config.yaml
hidden_size: 192
attn_scale: 0.177
decay_fraction: 1.0
batch_tokens: 32768
doc_mask: true
Each number is 128 + 24 x the weight over the matrix's rms, rounded and kept within 0 to 255. Layers, rows and columns count from 0. Numbers have three digits each.

# gate: layer 10 MLP gate, 512x192, rms 0.058, rows 386-431, columns 0-95
# up: layer 10 MLP up, 512x192, rms 0.0564, rows 386-431, columns 0-95
# down: layer 10 MLP down (transposed), 512x192, rms 0.0572, rows 386-431, columns 0-95
gate386:143180143102087114080109183107091153143111188117155087154124132118143137171103110130151122117114124075154135090140117148115173148115093170174129174146165163103144147134092085132168119130138131160158099152147102119112083146126156125158154169149162158094146101161105128140129138081134117130
up386:159156148099096101112131130101072102129113150124152134135129107130109121111131136141134144187141135134166126128121077103133137074140117128149145146127138121118150153134132144156133130166084137097102110126099124143160095128144122089152153098143190142114154111114141138090115106150135099142
down386:144088124125098130085156100140149119106156119109129118138190095122137145068120154112127131119112114156123119135152130104114116117159130133148124137116125111139096126147144106105123157122134068119163154137159106123156165145150121167143135084122155138128164132137148120109148138132125147110
gate387:122127137115129124149134125140118150132079155134190084109106089167155130111082146137110110146118135137135123077122125179130096134174125098107103131134111126143183113152141096135149063161109128126137139093083176117158180139116128129129142117138152110104109083117126101071117125114120148166
up387:150153153107130100150161137157110121113130104135093168128132094109077162145143104118087120106113135133149138135132162142146122104146129118124140061113140137104116131127116168158132185140142110134131123142132152146111072091141099123099146137192108150118121154121131158124165109157135171119
down387:110152131139123106081136125132134147148146135131091152166127093157092148079162111130152153115155155123121153148140138156150146148149086110138090084114162105103085111094134144147143141164134123132104164169130151110119122069100160100142124190110100130103141109115151159122091112110124150104
gate388:092155139097103139121133164160123153104101153149138109134100152096099134160089116116157099053137146141087179116138061146128136105150094140144117145152163111141101114095093132124156132105092167130123122130166102134142106141117138125119115116124105126174124114156120114126175147131114121114
up388:146128181128121128131123130127142160115131142139135116134171141095121129104132137188097150083125131095097137155157136137103112080160094131090143133134149147109124138111108114187137159102131108118132114120171115148163127118080112134103136114111141163095118117153111086090088141146133128120
down388:151112098123141147149211149102123136117137157103150175112135119109133132164150110128123124114137146074100124154135081110112147173116157132149166073116108116123111108119121127121116143189152112089161148135167078095119118103142109112117103140140112166087141097151122089140129129125140137111
gate389:179128119105110129125163171103126116090140142142143103143145143124115130106140124163133121130175129156137111131078089091117189119173123159177157190159095083127093117111111128132123089139085092141153146158108168127142106158094116182118132131126146127135136098108164114132137164096096107160
up389:104107121113110115124126135109082129155088110140093134187145163095068148144142109114118134145160108116129140130134112147137163138142065174125119144123144101101137107135138133135136171159153124130120126101109109174138125135159127130157164120134146122116106111132167155127135172136169137113
down389:100124125133101114133161130096145118088167125178109117118134091108176089140130121152138184109147126167083098130101140127127125109103105063112138143123121135167083145118096107109143140095121105114150144138132144143081115156177128161099124114099130101110122094128186091143143129115119150162
gate390:123126069136068127137129185137140126172127166120134138116113167124129133130132178149138082083134096076088146091118150121156135103102066124121149167099087145139115175142161175165134162139129136116149104170166102133135113101112177172090163110127116106117105130135110112151118171117129154111
up390:152115113114152087110144109107189156122128151122085152114128106136094119097108094172168152171120137158125134153122111134084116112161136124129131122150080134165134088111168127104106133099088126152142100108142127083147174164147121117118100119121122095161131097109121087165120147163156109171
down390:148170153126102115121101091111148133124092096159105135131125141115139119128064132130164143086104148123176140085108102119107174122134113102185111142115120116132154137078136111149133093157151110159158179106162152125169177101088129167147142135150147154159144112114132098150127129142154094079
gate391:111158112126127124109096116131118112122097100156144168098110177154164146145116125107135112097065101153157142110114077169078105126164167141100150142133149151133136155145102151156109117119153147138141109130125118092094157114125167093144119083120112086129117140112101144073120135124144097129
up391:135125136142160108093121120148124148138143151102172140152127113093089110087115117134117111091104108147124142123125126091193098130148148116112122098119119113102115154134150119104162116113097143144129109124128126104143123144100149124099131143159095152112098127135086149176118085126091132131
down391:120175129133142116141172142116159154136084118143127099135123116109099138120100137162137145176133166123151114106155133121102141106119154087123099112117114143133131095115138123102122116172110120100139189116112124142143109102156102113138107136091106124113135145142109139111099126154085099114
gate392:144118124147113114130114143130165145159125160148141153133136169113132094142121105130070126104135128120183137130126126168127148115155117107136101124113114127135089111125177148071109102163153098131119175164125142110140134107117112115160117096132106145131106119136127105112183133115145142134
up392:142120144147176149122152152116117169126091120100099152140125155133132086120110095144133096136092099145110094123142104111089168110106117112128109138164135100148137161119098124161143144113105141113202139153123143144154135171116114090108130168139102145151105159091181129145159127112125114120
down392:092105145086130109128092137131150094158099150138140146134142101126150156096123147104117145101132116151094141144126130130136144118122102142142130180147166114136127138127134136121123104112146180123102134131127151121137131138103107145146089137118153121160083092079145135129128175155165140137
gate393:140147115175123129128179155109120109128162098135130129150130134110134153130107096112157115122119134130153147113123128099103085135089149137140114169182200129122100160146116166113113121150122131133113122150108079084108118129123110115158188112167138082135137125141116108111147139115132121144
up393:122101120120102143114129124184105141109125136130145147111093106123099099158133124115108098151110084131133146109104143127065098143116093097131136120157137105164142144113076120116150112140116111149148135159149148083114160136146164144118140148130156130103162093088170120111106161131125103130
down393:123121122139172143176131140125105160126096129167140131115121133092120153106128102101158176187096174117111093120142116124100104109154128137108163168133136134102114143122124146113134122131101136140141141154110155130125175149148100099125145156147147137130118087139093163158097144148136102111
gate394:123133164126113141116142139156119171143166134060120120127130133081120181140115116120150126123127116154118144126123135104181152145167098129162113098125145133140134145126126146129091126097137112127178119154125123121062140129108129128164124131143106081152126145098151127109119152148141131114
up394:117099109118118165139129162131139132125175133133111106080130152142192102129104152127089133132142107114098133138086134130167123139162158113145129106131146110091130120117133119160164126143165119112140116130168124082193132108141117106073118103142124128143132151122144118180097124145101128104
down394:115118094133152128137091169124121131156138105146109128142124139126137116121151164095089153105090120139163084123092109126093155103155136154152155152135131118145149108165155136127151148144100129143128143156144098136108142114126105120155114121134179140103121157141076092140146104197107170129
gate395:118134108096134107182111115121150151144159166117144132098139140139118143131146141167146147091143133080105048097122116148155127145144124138133131123167161136126140170130085099101114139129147135106136148154149133154153109108116119122133115157094104175119170156147121084142136146150110108112
up395:139125120130104125104146129119137104141088124125128139127113172131132172112157112146174133126105115121098127141110157114081123162169136096130166117116078103088155122108140159084135102126125120112141131152131124120144145117116121097119167104129181090120100135171123118158138101197126117117
down395:148143141139120095138108122124116127082116100140121093128141135134129118143135180164138134152125101129187134122127081142123096150161117145101118164126103111106103131139097124127153068118154105132140107140116094091124118139157150082145116091113130141142137133126139125169070157128067111132
gate396:092093145080107130146137096123109132152115146137101100094131143153175134160099147105089137137164146072136132122118117166114165068164116102181119102132127117106141148158141078143165126148159147143145115099101178109132139136141136118117146128136126139086149125130161160119084137136135147120
up396:162135060116128157108136153118133134164133141143147147164088157141084094124132132132131152126109133122148129105107097125150090146143126158105110097110137125139106162108088153155169158142139139124133163119142134118152129154115125154125127151118102109141153122141133167173134108146091098104
down396:154132109166111111112087118154110103083102135136097179119075172120102150129103103098119150105054126143153096073161125147119115138154097146147116123151133132167151095095087107133169122129150133091128079129144135119138147138148131116163101145190144132122116103120119129138121100149120171152
gate397:127164114138102134116127117107106093089125120116117171145145109078121141118131170085120122130074153132127143141140102084151147095116113102149106154142102122091113128106154149123136072103082158137113177147141105087097150137112142110154121115130124129129176128165125105108115125168099115148
up397:114146100084080088137127108142137141135114137125124137137173152131114119077119137101108161162149127145163118162113144127125117118131138121150110109181134142112128160156156125085098168180134112118103105174129126104108108102113131132128077157090121142134128113122167143109151155170185095158
down397:123100161136168138128157105121120112151135107160118095102106121131128114130123121092140137170114085142077120102117123145117116109140127150152126134141110110116145120098110078155112144149134145118136104119153153131119115158098095119106077108125145146097136189121129154153133123083109139097
gate398:135101159111104104112158109140107197132132106124153133115111119155150093131133114131134153115146101118112117080134135114108142132196137150162136089102139140109086131108108095168098134117114121073160154114146057187133161099117125121102103085123080137160157117156108129125112141159083090084
up398:119091085122145129138123102128088148107151098183097078095165142136190098131112149127145131104096144100128161102122073123157119152140161105148053141149143114146138114094165125068144095153131118121143128127140147115152143103130166134168168206132117119105104136055118169112132117143129124159
down398:166081117124114107122104174130132125112112143125120156124121204102133131124131149106145088120103160116189120107115133160150079088135090140153090156130144152147119133101120132145093181090144123111096121100090188117098107152152150087146146153129161140118104122154136113110129090155101149168
gate399:152082159154157133145162144117162134073109132118079120149081120119125086109081117108121115128142103137134147134137155094147168121090096139119148117108102146104155165100100149113125111105112096177100112159176116115094114126137098130140146122157098103096145114168118124127126143190117169117
up399:081141132105143149151138103153135142193142133137142141097120132121156122132128127093113148089095146084136156130168115127101141105111125138109139103115128160124114086089124121162139149144124125120118102096135089128109140127143111121166103132116175088127131094141162065140143124134178114158
down399:073131207117088138129092117101093129105146151127107119149165153142147117131135180127155130109095153121142143130188109132130148141150128147133104115165180099153148132148135132126116127136124104111113136124143106134131127138120107145112158121078124122139124146081124116094119123135135140160
gate400:161131100153153146126120112126115120125146181111101140154105185110150118154116152125143134160115124128116109145148138125104144150105124144127083109102116132118139162133107072138092151098131121102133149116130160148111132133145100103100113132099091105146135168149114120115089122163115090087
up400:120152156144137140105123160179128156152146082172154116090119173148168130076141108107158132078121161136159104118103123117107103134117163159156117115108119126119105152121132077094112148118140127132156100106135127116140116168141153147100136134164116111150083129102116160101132171138156144142
down400:126106131107136154149118093140144135168125158094127123140128116114092145134126133096112111133096136107067162157107132114103163109126120137158150114105154130143153090177107171105125141150093145110136112133137115151155096082060096110149115117061106123122121124169144131118111089107149128134
gate401:115126103114136182103171112124107109103140122185124157116118122130134146145121121118136142110110119130177134123127125102124127138170098148101172134101164098117121133136092157110155137084103149195120149151146125156125135102122153109142160144102116122138097125126143189139158137123081141152
up401:135136113087111115139136109102164113133125136092095131156119120117119156136136113079141108143101161106151129223135062107118156144156172082155123124102103158144182146131143125167111145141131132196146079146103121081131141119136137175145147164090116145149153139140123125142142120156112163097
down401:113100117106145132169134173130128128113116127113095144169090145131104096105096118155115151106149115126115091143118131116129112115144138150145109148121102166111158108136159119123125125115112152102127137159166072133133132132128176133145103105170087136103161072157070128148108101121148106083
gate402:132141119089113102145117117087101130140149113110105152142154118163148139152112131083157135172153086105146128126120154108160156143160115160127135120103130068129107135095111108136119128173167147125136122158103138105154156095088172109107107164146147156152169114131157128140144143120094165110
up402:145133131157100115086143153159116145147170122132119094103125164129120162133109115168167142091139133142101124086166141158147128110102130100157132096121125148085144128105098136119135108123063170088133136147119118123096145123140141098108141113100126103179145157087120126120138140087132105128
down402:144158139149111110102167115148153152112129134106120134159151151132127124127131104127136126131169167111172102125162146134147174115095088114110100140135096134139180107103180142042166112140101157145125167163146085098134110131108149128119097079169085121154139103108095140088127079130127116124
gate403:120082092103130125097117096118143126094135130104149126111167107191116141143122105129108082136128093141184130146208139098125144124137125117136083100126131161119144133128109126199121078103144099102136148133159144132128087117136152133083146091151145129139093115124129169209148109124119117189
up403:149133134135125072129157139160110132176118170073192163107143116115142103126155117157141112085164120111118119130117115107144112115123130104131117148154126132076141089131145176095111147184143150105177092134147129121084163130145128128135124121153133144062095132119147154167146112096152121148
down403:203131125124159131099145085202128114132097148138149162181091087137123149142140123183149109098117119157133096125141110132109131132136132105106130072128173139125150173123097116189120090111136131146121168134168116150132158138116139166125157151089109121130109109118151110106121100122127152148
gate404:112096114138139121077147124147161133146152083120144135160156147137126121174139132145124153107108149119110145123114135150091110097144120112110159087131155164151147160123131140100093156165144129134157118088071146055144137101132123112132133157117131113157126169107156112136137135144132147109
up404:121148149102111133127094095150129126167073120131106110112113106108128131137123133110147123130134116183133103133115128123152120136124124158149109126109145117113151113095116101139073158156128128155128122128105109156123102137110101133080097088157087164140121153104120095126124131139169127186
down404:116120092118122106091163136143132139130133104124157126142134123127137135162121130112096121100112152068181136163108116154131109137149139091181134136147137151111136149074138126134106105133154126121143123120125102110168115158109153134131102174134138133150100086126108138127179137156144100113
gate405:100116148116170121099119125132128114118086116134138124089131068136130097112122116119122126122090151129125146127149115082151120136097118120140100155133126086121101127132130131139131128126098184143142116135139090169159155124100128147141113122106107165101086130142157113128128099145135130115
up405:134156161100101176133139160148138094094099149188133100101119109167186117152115164142118126171139118071104120174144113143170156154141099161109174155125128118127107166131081091127115111128111116103136127145176142144128113115166133119127144054130167178128098122129159122112142106118114139132
down405:160106091117110095084112111147117131093091133162136135126106128128132131113108129109155118125120099134143083120170108176122151123125176123103143121095101155143142133125122084123119137113143132146143133152147113150183150149129129114134111135154121166116113089112099143082104123128121149156
gate406:111096095171137132127149103155133118139173134157128132163171125139140135166127134106107112092121129160127134120133111122148144156157106103119116099135152143121145133125124133115096142117087113115139111165124087116145151162138141133148148096120110119183136131144138138180132147127134104139
up406:132124087143116145106114130161140131140112092068115077135106122164127113182150159141140100107117095138182138138149128127140094140086106122115100129131094115136141097064116105147124134119114138132148105136111104073153147129186147137097108156126135099106137121160165152125109134109126133165
down406:124094068135163109103119128111154105143152093136137164172116122094116087112111110101126122165148165173105105139148112128125099167109147117081174106142086141085116129143141128141127101119128148083128135107153118095122110088098104126086105096108123142118115110087132147127091129096122109141
gate407:133167102147112129143164104068142179149104143148177138101118141113142145102152099113151100092189145160155106056129167134183172191092122108079128120150123149135154138143062181120103122159121099093142095103164161127174124118092106147111128172139104146074172133144108092108127111113131181137
up407:162143167127159125137115147136115087122108165067111140161086083151065158104096134159169114149152159080196138125125094124148141161124158178131118086137083147126150142167152133158103136191134097152169147144169138136154097101135145109157120129111104128104144154122143121089124085154128153160
down407:141173132101105185131121141122138153149099135140141132125134140119138111144143126117108094095150113176092135116127120117154138137113073086154114108098128129120191162132087117122126110133151111132102137111135149122144185140120132075127171150141090069114145076147101136126113143135089114116
gate408:104134113143125149154120128137087143119121123129117138094156131158103072085123127145158117097157122118175099175138077133172098104154092102110112100150124099163181111132117105108082097132125165161123129135147134146159170159107167137186179118149158147150135143098107127133151129140079092088
up408:117128094089110140157132086110134090134116153096087166139144059103126163105153106088129133087124114109118113114126127138131123095106091122133171122150104083180134153134087127174140118138122111080139136151177121111088123175099118120120127130100096141086121156116148106090087126127131159132
down408:123114109158116085138189125133101137117136120090115147165111134103083145117110109108101105123155135082132154128130106172177130076142131148133145123106094095108157159130118121138177093091128090106157165135193139110135142110127125115140118125136129099143130107155120135119161178130123124135
gate409:185107135144117125145158125101131119143125141148149167132136161147126118132116099104148164120114139128128130148191146146126127132127070153122108092128090147126114106134152133120073131097173158119111129125133134091135145113118117155121124152142126125102107101139115107127126131129107128099
up409:131101100123115091125151115152150093132144122142134105133087126127129126115143116124083117123180169122096140142109148140123113119125132164133119164166145072114120115115129105160147146163141152167113159079128096130102138135136161172152101115119135123138141113118129127097130112131137122124
down409:129204164119147083099143093148112127114131148100127127149160120118114117156129121073134115154129126111123121132153102140146122100122155132120092136128105092133170131125150115159149099066107138155129122132056163080135142148146111145105096132132146158101124145127109110084138092117139096142
gate410:142110107145135133091120074122120137093126081117106105141139117117138154135076128110114137170155113109126148128124154114150123177134125113148140097155173175118117152091135133146087159139144169108147112130117130137139144137138121124123109153097075162118113166094161099062161151131162156152
up410:117117120096128147121153123154130128132101089143113130133133109140133092119151168092126127116146113146128177176125109071134147126129120098117146078075158134113112122132132109122099121093134151158121116122173129149087121134114129120158161140147129114132100133098123155129141058134173116156
down410:128160151149147111137131129104099165111126128118128125138123162105111136110091098132087151114123152124126080150129121116156119079167127170120119149142096111114101138144096117094152139148106142105136136125111104115162100097171147135100123149120104079138113155079155111125105123165095149177
gate411:140101147130127133101120164115098130145111096150128129141107170093104170116102117145183116113108108109130135120098114158103149157176153126134151116132128091158115130139074161115151152101124165140089074147112139151141176121081120078144146079108126165115159106100152173120099156143150125175
up411:119090126095164140128088096130117139134100146123132147140172129089168167174090116102127081145081129118101104140151122110094118124111089132098148149141118134192124125098084106111141097129111145110125092149121133160090113152091155148165118098122142084139119126136156106140127131120107085094
down411:106095101118119125133136132157116108121127093143104140142153138101158110130139133159106096076141141121111132106117109127117156101123097156121125166074121106163147108151152125154087127112137163118087121128114199113130149140099161119128107133114095133151132137125095118110113110115093145121
gate412:117142145112117112127178106158115114121094107155143131103121171185162135107160092112147111165163114169125106134153129181109156112160149183138175119088132154136148153134115110156138092111118141121154114091120146118163128154106082164134118093136154115158166088124107123122141092088115153115
up412:112119127065128154158168117153115113161149147153119114132103161060124148106132180110139154106157117077140181153154164073132101144133138089137161156091126143135095106079117144137133148137137091121132113172102083118166118137151083060113098130145123140109120101108157159127129152105129128145
down412:099107102075141161139135125113119133094163179163176151117136135152110130103086122133133110158127167117146141110138151092095139103119140138122107116122155159158150105105144138120069105130151086148144117104130092117138107113126116132146132093161152187124137098138138081151123117180091147162
gate413:123142127189157137113152152118137164085111111108133140164111132114176139150112139142113103108150100130136150104159146096138149148134207128181138118151145083118148137167129105107149098114088144102150120151097128104144120103147149111117079118131154177121105126119094102167146133156133168132
up413:147124123151128159109125119094110133127129119142107084122137171081139102152138154119132116134136128127135160140140145133150119155136126107123147119153137128129152084141139106172171145132129168172156153080113137088148092117135099106107171108071129103156119127120116149122148107136132125127
down413:156186125102132127127120126106131086121162155101126167096142130186121140090169124148160129143107108180149118122114148107096108149135114126114120170164099128163100127136092164102084166168131118118151161107142095112162108141115074174141116132133126152158159126150151076096081102111133074141
gate414:167131115149090136140134103128089108123158118123123171205139154160105151153165108128141150141145156182170158107159154144147148092166120137178126099135152129098120127152126127149112164121130114156158154133120132113137122151112134153139146098118135166128176158127110111138070121157105167145
up414:112146133079071151123142090104130118127112095148146127176103126146080145107138061091130129127123075171123151184115105172164115067169091117121150122156116168123166127121114136115114065097105140130152096112104151136148095134134158157178118133097105150114180090135116138181154117145144126090
down414:107143119126119142158129142119138142142155168118135104141109138118123125141147104120128158147154074093154138167130083129107169112176176132164119070135088125141111127122146133118119109127143146155137150122122137171144126137106108142107136091096144107126162116111188146124136151153134109139
gate415:151136112121097122120158152148125143144070131121108186097128137136114110115151148181123142120094112113149137132141143128121115143176142145094120132113127179138097133110148125161129099148107120150143136114139176105129123127154164123128098134171167080123098139096107108138134099106123198165
up415:142167100116143118123095131109171101141146116139104127102119171144173129151129120125134159128143131113139107150136124120134147062109056116086171126139116113135115164104101131090135098126161126103163148135149100162122098089129130118131061156147082107142090145109105110096145155134151110162
down415:127114141161151111116103138088143140151141163103101102108161127122145105167115088165134086140139101155123124163116121119117121129132099115134127116095108103108120163136098129142114115119115111097173101150112154107154142134115130098155150127155131081160099117145118156167169114109129110120
gate416:108147162152079147155121082138074140113154134166121178116152106133106149120114131088169114157133129145156131145079117147147125104137116145138157107153162125129099132123110099136092113126092138165155087098140157128141086098127115158118159100141145115138112124118119108125127130120159140100
up416:072117096119165122151089148116147116186121157136159120086129131131119138075116100158115095068107131131106165136171131114129117159082110118140098139135124107124116128074121130118137125085106151128143131140111122076092100143118125128131121131109170120101139103082132157127094088164119091141
down416:148094122142094127122152121142104144127138181107108123135129113152118158139115128114121093167144148131178118158172118179165091105129099111125136100117144134149142107118142141122089149165112119131189130153116148155138093135114133150125110151168105098158169088152088110154125075128110121164
gate417:132132130150133111150133146102124160103104146177117130120123136162142090105116125116117098134116124130130153124132121124133105148152096103136126111092116115096188165131152142116121124108107122091141096116107123099110151133121187161109151157073123152154176174178113155152108121082146075121
up417:162145098127143121131116140118103120090154156132124141127150150132126123152164149131101091112152146125115135169154122176101111158136161142128150106133098167086105123122124180144152165109156118121127175077127092151152158158154153110115108102114150091141124192164133122131074132131117147147
down417:139145167147145090160121170132138133098130150118162077122101156095146126129160124138141068083174076123145108132077174136095093122133118140161128131150135135093149127117129149147092142128122105144134147128078145122135106134131133148166106196135170130143153142124096112131150114136164086161
gate418:109189119147092115170101122127099164111111114120150168122163115131109108086150152128125128165119139179152121114110161174137091107148163144120131167139122129075152126183141140147154154114119103131155113137137110111088128177133110112130105138096116130130137114132128136098148101112104098100
up418:171100118142085139121097135110113113083106112095148107111112144146126126140172114142119141094100109130102141117164156114101077141117119114098167093111132114126112113109152129130123136128166143120135159117136115151116114092080148096116109174100096119114116135094148135133106128123118138112
down418:138121116117101132120151129122144124121092181125111113167102182136144131132115131114119130131149109128079110116114128108193137138143117096121076121106154105162133117091119113131120101080054118099160152114113187144133134119168159108144163130127166116114127145148145146100093158109117124114
gate419:109126142147166148112095121138110137131149099121135086146138130138081160105089122094127141158182145152169104091132141139125108109098124131116073111140173123163129115068105114100143098168149146113110131131146120130135097136128111130099154148176102121114156100143170125165155137138117142115
up419:143118120124138131101096163179083117114140170146110129142124092146157096154094120140099111144136061139136123120115125114136124119084109108139123107147151156106132106211118126124121136126121140129150112130171160160149176136088110153127167137146074113158081154147168165136114112097118095094
down419:100077144148146116151164124100145089133130150145115139123142156128146121100079094119140144105134111114122130136091117165096116136125106169097142141102120134068104139098103126143167134152127110153116115177108155101164136132147132107156095102125118152148112139147137134106149136142183108125
gate420:148145101131131136116084121119092125127142115145139060117099121156145118099135080114130134122071148090113149135083115102118124152135155194099075120139127087142123117137103118102117142085122119126105132114149139142132136100131081134159149142139114105090133113127101164156129099129101126126
up420:139134125142076118129183123154126124120120131104139140146155117116127111170118152120111136139132156119143120086072141125128142116181079152115118118120110108149119145134110114159132135165111151120157096079092121080135174096170118127123165119148172141100109125112115128117110103155163109139
down420:113138074095128149142103174143152138142095143167127064082126081153118154138128120070124123098093125116105135161149145134149130132132128171114130114122153128127184110099130124111111125123124156121126116126127133117098151146121092126138101159123118131149152081142130172158124148123139152103
gate421:151103083096097073157170091114131057145140130163116137111104085129142117143167116113126093136110128119146145137144147110167126139110143102095146132107127106102136116144137116117083118149127140121140151127135117102140128100148189132110174132101120155097157162148146152158111120131150132104
up421:108123110154122095175096114102129152119093152090089137138116093143148151152115128144134121139119165136150144152129077119106100144095140122139101141115184107153118126100167139112139120137118123081120154139097128132109088126110151144116115111128145127091130111159100143140110119133135140108
down421:132151113138154122110073104083093174120112165121096121103160157096118126136134148117154101138123142126122146116131138138128134128122149124131115152142171143115137167117156133146080156119135119114129152129136122166159143096115092167049121127160121114116139124116087103144125121127157106127
gate422:196151166159099111169104078110093121161151145121132121118107127141142153103101129136108098082140151129101136083124130114113139119101087131128142184118176119129151123101114085141142139222153162109111147100139148136142146115128105151132139142112149152136149097104119161126097090098134154112
up422:114140145125115120163141172109161097096113143184130163112131141113142123103195169146116134167123136136137157168155167088108162116146124126129145100124135121099134138098113134131153138114156158136182148161120153132127176109158150112123100069108151150164145138132087185152140088132142085115
down422:132167161156130087127145106139086134133180128112110158163141118087147141116154145146096187129160133132151096144145131098089140147115093102137171129132138124157106127147130135144138085125144135137151145142108140128131075126097141179100138134072117098141122158108132118134142145143127101148
gate423:129147127090094118090147158163138133143134092151099106172100132129162165120150074100134129136136121135099114126107161129088118143128091130132132119111147123094130164110166099143126151142108107117128157129091144154093132135091106105135177128109143144113163124125128122119132102126126154163
up423:145125103110191149149133147135081097117117125142097096121091131154122125135102101121031128116111111103103150131125165069108146109141142129133142122144158131155160120109092116162168130136132102153100111103109155103164136149123118147092126101174113132138096172122125103139167131133107104135
down423:127119113091141090133161111083139182154116117119150158102141086170107157102150121188112105090110099107153073121116100179113081105115115111148173101119150106173139169132081127150096124086118136145108119089128130132105148161168144111147115118125117127136132141058144142116130125145100135147
gate424:133099123093137146142174116095114132132131113136163139128165120133125125086112142157145169114074091100132113121088135143134158121145120132135143111117144135089104148147097124106095057125134124125164155113121139116111119121155154128143122116111137134112120123118085151160113118114107156131
up424:126141126123138123154146136111126096115153126107109125089113125139146131130083083133165132100157163102175108112165108126162136118123137136145112157142137134172140100128132163139094133114159098171117132149101149164133177142103150126116105112125128126114125136125175123140133130110170123135
down424:114162119078139131146154083154166110129145110120140140135130136104137166114161095129185142171153142144106117135116143106161128132126144163108140115130103111127117107111136180139123094093093187142123111139087126131160138119140112124143130126147085141151154152141109141116117134157166132157
gate425:102076116122128102145153133110089088108148149113121125115122186173150119153099109097134143131133112113167093137159140092128126155138135144127144122140122126093105146109121107135131115130116099142148105134139149118114141099123122148158092136142132137104142125189137119136088134169103111114
up425:163145127147133135122138101120134167153150142102151141112121142141142103137129114092091140123133174176125137162119086152126131055134115158151132177144142155125117125136110125126165117123097139144129184099103120080120120098135095132159160125120170135140122125127141126088156107089131140107
down425:116103180124134152120122114153148093084104094118131139109117154116093111113108161172119180056156150122139126125142074151136147131092130153116138190133107156137123131152134148147134113091135154105164152151117127107134072147100141131150112141135121153112142155128110113068094111063122108155
gate426:093111116109099141130140125100103105138124122088104118136133161124121121121112133102144134134093121162139129146112112137131140135131116143114143152111176123139102117114119116099127110161110118115119120148103133127106109105106107140103120133125126115106128136139102117108173090152118154101
up426:109132113104096145119143142149129102124169126106084120084132109194118120122150121153131142089164088121135135140189141073135156118137174153113161153151146114113156122136115107142123145098128137138145170144110111133109145172135149139130129096114162103111123156123077153104114130136110139109
down426:113129160122144108143106099144136114104119138118150115170142106106141125136135139129107098178136159139130123117099154139104161175128145128102146120108142120141090104107083158132157114101099099099128139125133135072121149154099101143127142139105120072134153144149108125149137112124167090110
gate427:120137118108141115132141106120128135168111143127104096094134134088148074127128116096126148163150126134157129120116119125134104144116150164146138123155130103148094144123110129106109133121150112125155075093135126148100140107129139155125141149088113125158163095129122108142174143112120174109
up427:087164144149096175126110138092092114137109127126139104133117112128139103113104169137157126086114116140115125107107126157058163099128119094130082132112121137118070128139116138114155162134081128135112108138139149127114137106149148131118151158093150100145121118132149124135143122138168113132
down427:074097127157104165140145121148157140112119132134090141156132108154168121135089142160120122143167148139122123140135105141138107134105113149125129152109134106123171112110096135123134151132122131134062111137071111210126118097108107136127117150105156076114129098158120130107155131142101140141
gate428:129163124120122147110136157093099125114099088102154119108102120132146129116110165119090162185102097131109129150088132143085132170136128098111104162160098124142082130124113054172138172159095135100134145086141116134145095136164158131114117147174107114159163117123120122099134120151107116086
up428:076113141124151132141140137122086116103160113167136120137096132115136127148114138154104116112109133178133129114090129124113121104144122117129069108114083125126118133131153143124119137112130154146086122181157161119178149108182133103150117103126075088155101117141117092150075158105082152150
down428:111119125133155109102151137086134141115179105096145133077124120145147114148130136114131109162132073154155150117125141137112132140101117131138168152093130081115125154111137100112130096167125151078139103088154164144088097138180177119155109134111128137138108115132147148134123103139153154119
gate429:129093098146131141147122158103130113161136125156123148108110108129167115153089144095151135105126111104130162139172123108122146121120137149101181121121125142141133118150090102125142133154159146129099140102112160137141148058139135137115169149145107074076107182143126093123130135096159120081
up429:147115115096115107156112152104145122094140166126097159110149145086104136149146138117140131091099159101170118155153145082148130114171124174170114085131137103143136076118104146139123122141116139146121163135109118140133113106146107120126100125121144136143112098094171112118126122097113115113
down429:140117161133125144139106117082116135174120125101163160124168136137143152102123104124137131139089150145076102146099104182085113140135154175146102104119139126137091135123105144135122105105127131117123109120132120091146117188143104115138066144099120174167121110107122124112114077152132098123
gate430:114132090120139127153129113098092097181161098075107140103099149147125143109149102102156152103131069157122090135111094133131105127139098096189095077137136110129135146132126105103143110168119118135098142159145096163196184156120156157143156112081040140117122133105151126132104081158128142125
up430:124187113109144120127097100167101094137124136121092097195133137140144112158095120125123093131078091128146133109143134119124138151137136109152111167122084153124148160122130157126104110106110105127145138116154144076151154121153145126092144131112148105131149130112144109090151141113114079106
down430:123128162156133112111133149126151089139093139107183097113077137114108141131108136143133068091130158140112120128122109148151101127128155158100124146128125123089125086093143114105145142148106148145116125127129161130099147118090174126129150120121131142127098094128118115115140105127161096146
gate431:140109112129114141161106130150084130131129123156177141124112121125156114130146161163138119172115123101103115111131150158130133159115174114158094140085143132173155139174158146175098120126139122140123147137134120143138108111103170172099122144151102117089147132151085116159102139086126161133
up431:112101121111147164158148165135119166144108105145124101145082114134097136146148130119136100169106173107167123097153135121177099137118147156112180123134084125149114152141100166103146125149116149135122128157135107128134083106113119111119130107127123082125067118143135091134141134121147081129
down431:128098112133147140141114129131152146140167095119134141159107126120112092126126113109115148114142098099145125142074121141127114120124128107090091158114102129116132086158138107170121108134134126132129148113118166164151173093105156149114150117160144123127126115149141108126122115112162082114